config.toml
num_hidden_layers = 16
intermediate_size = 384
norm = "rmsnorm"
rope_fraction = 0.5
tie_word_embeddings = false
extras = ["value embeddings", "an embedding shortcut", "weighted sums over earlier layers", "capped logits"]
init_std_up = 0.0588
optimizer = "cautious_adamw"
lr_head = 0.00801
decay_shape = "linear"
batch_tokens = [16384, 32768, 65536]
max_seq_len = 256
Each number is 128 + 32 x the weight over its row's rms, rounded and kept within 0 to 255. Layers, rows and columns count from 0. Numbers have three digits each. The size before them is the row's rms in percent of the matrix's.

# layer 3 attention output (transposed), 96x96, rms 0.0594, rows 15-29,47-60,79-92, columns 48-95
081:079081091133122173090112101124143158106102147126130082156091145120105104132100142107150122128099152130116113145169117084144145171118149134121095
077:155093121078130136142171151163133168125081138148107122159084128116131078100139154116112115085118205131096198172162152149182152183140150112114150
080:196129155148113149127148114148085161148093147121073105199169132139150146127162148082076128170068062107094113168179135092141091089119104193162121
073:147174082114162116151147147137100185154076087178115116094148108140093122132126153020149117149081096119150126067150059111125098125153150098121187
080:192134092165104107104110085110149103127124126086102134126119125143069118115077179177142151128101132110120171150113187074179124155125120138157154
068:159102136090115169043167113158149104100089095152118155102109137127074177093076100201096176134127123094126067056140144175138137099113104149065121
082:079181116112118173155084157139043126125137120141101072106122164157152106163110162160103138087128161165133100178116143154093148161165176187104102
073:186172113099079085125181163111144190132134165116131132102115159156156075104115098152128127184126134141106147089127141115131127137127112101104129
074:209095068139178130141158060109153075192186159125145168101143050135143119117158156112161123068148139133151104120121158136132142144145107114128136
077:100053102133179076118132137164079132150127116143181097162159103149108082136118153106109192133094148135162176114172134110182166084160106125096135
082:094107131216103095119098095193198138039128073141112097140139163117137094168119117110154163068108124101137152125156129156070090133157110110073127
070:081168110124137131157145144131101164081202114146179129123159106111122148144132067178136125077064137139147141144112131122152082120124120082080133
072:103148133120111186194148146157124158160130107162140095119137131145206130181105102116109128118158138148111153137155117181166179189100100122186087
071:104149150161121157090153147158074150184147177145148175148106154084104134162105141085109057192093154170077117115186146102129123104099113129106169
086:112147153118176092136123175059121102075142090152177085127124107120123072116150141070102093118140130187163137048134103083080054126179171122101119
104:162118156071090091082123161068152100135108138104125165116174139117116117119136105152128141079135117170141143180102115119135137126159162103061115
102:135148126193108122153095094118127147170190119094118139103136134132162153149136076113157131184156089094148047118053171091127100141101090134150122
091:098140125128172135169149064080149090113154111121184149078088139058127130137140087178114138106171201088146113062066157139129180105145111120126156
120:096069110134116127106088093071159089144148140090183196168142148133146105099174095134142137085154139118146180169112152133135141180095174140175089
108:119132145133134140164169118137102073110152133130131126183111103095216123164196128140106149164115128094145073160100065142099158097143136137098131
099:080205102117114099192159175096092109072121148097126098151167120144153082147159089103131146150134089182096164190142146059168171125153185120198125
110:124078170149136122145182124116216120111098130092115166079143115074128132131130108046079104157128085102130153122102122084141132088090111102160163
103:061138123155165125047071193105109098138146128127151126094140088125137195154131163150134115113140121111120149160150156174160126113155162195134141
100:049106162124111149099111178125120208138063125151154111119104137150077100158133105137135148140164140110108089106073093122108097100096139134118121
113:163160132094086133105137138108194108142153163086114199137034123129139158152146150160125065126150169090091145144138134129116107219115153162083124
100:114166149081138147163144195060112111199117127111123130069078087124157196082157123127106089186122146181138138127152118130179135123132109201155119
112:145074106118095121077125128118156131163074180104088154167095124133087098123102132054153149145133150139106157160132124081073143156111179147153124
101:163134125136131089099105127118097172110100170108145162122091173125123132109176141107090136180150158053132106112154163152133060069132128125000154
108:137113059104099095144128082094144148137144130113097096152192115132181113134110129170127160119159130078114066134038102152104142144078102173114112
127:128144180126086074136153215140083130158150100069102104135160169146117151100111141187096118149126092173108143157114106196156156087192099107072134
110:097122151171133152143116093119130154141140090107158098081174109153150172128083106104130117189156083138111055116068120134107115121138116128103123
124:073152110108164103113131133098179062129133098124192138150123089121061070136114130148165112103201185152173111071086131104149152135126151022154187
124:113120178134121106133124110070112083134187080097139169141155138113152131115141090200055128139198168082103128159120159145131123056178128182125098
112:026127167096113069136149161139108139129138158128147143104087109084167122150190099127145115176114083112171119141114037164082143119120162078067086
103:128182094145144095118116138102093130103153139116197085131132137109172068195152103120166071167114138106163125230124154041112147137130112100147139
121:189073147150144085071172103102181119114125148080158124156142104106149196136142095075145147188056112083108158123141144083129106101070078099169129
117:049116105174137143076065103170119102204098112129175122134173113130134179139132145111152165122127152105166099142151143178144141160095184183126119
105:125160207085137164099133171113070134066085098228116124082134141102118140164115127173113158167152133093088147116132125114152148079104136156146149
115:142187135142095104122144127089192098079138123130099133131131113156137178125152125181125054154146117094090118106120097118132071163128115130161118
125:148149144085135131189172184072068127211150156104176173119127101100158172091152145090119158156145145165136115142130162112160126164084151167176125
122:154135199164091126061111117141117090122110128087086117139124131147122114148144147112102113231188136093086132111104142164075142112132103186155112
088:129091081136151077086107104116126124116092164090141142089088159121085114052147147100116150150156137097121150067150138103110075117090178100039177
104:111092084095091098114136177106176137107098114126133069109126064178122138081147133146152146121197079094153105151126158128152163154147143100092110
# layer 3 attention value, 32x96, rms 0.0587, rows 16-29, columns 48-95
096:141146091084093141179144178132150151101128108121168169176102147110170122202146130132074126097078168159129147093202121158195099065131117125113148
107:099108229169188146145124154123090155106182144155102098103068165172162097162002104175120135166124119179116107154142127133133106121138155157155131
094:135124152075139125115122172171131128158168153133113137112156125120012129138177156105078159171130114161141095138131115158109126209170067141138148
099:104109138137160136119091104090129075201098145111179121171165122162099136130109127119127143139088163160121139147149155062144171221193061119162125
084:148086100110105171133175097165078151151180159094099199096111134145146131148201106134130159118138159084138066086132136181090139154139149088162110
092:145152109155160118132111130201070078132174124109129128112151135221114114158091106105132133127156138152124166095119058162091160123155168134152112
093:122086095128115115171143089118121144087141118115073162152108194124082022145116182133106108146074103149151168120128150122058115087114118041092148
113:123092099135121067143140107189167129107140146096140173185166113108107130152112185115104161097082131143157145151120136091111173185166068150150169
096:098101122094134124147149137097085123097134130137176078149130080118088089149120180115140200082093119210140135121170120167127153081100131143140153
119:105122101133136228103108141158111105164121144097110113092146163126069137167125095143164104159123107157160142151108105034111148103135102075152141
108:110112095170087119119143167061155118050120122149134103107105131120132109131170145190117149106146128158090079119148123206137086117126167123128119
097:186157136120120162115083135160164138130113108138112118100181123136172178125055089126158121098136132116128166152066111164137116119125159112136133
109:150126139125122128123114161099125145090179168172082132118105136122146158143155083106119133113052132149184167161188177174162131075157114159132137
104:126133131123127142140170062115113116066200112137086134140166163052147185047191096088099147116186139100127122134167144156125113122117129102114147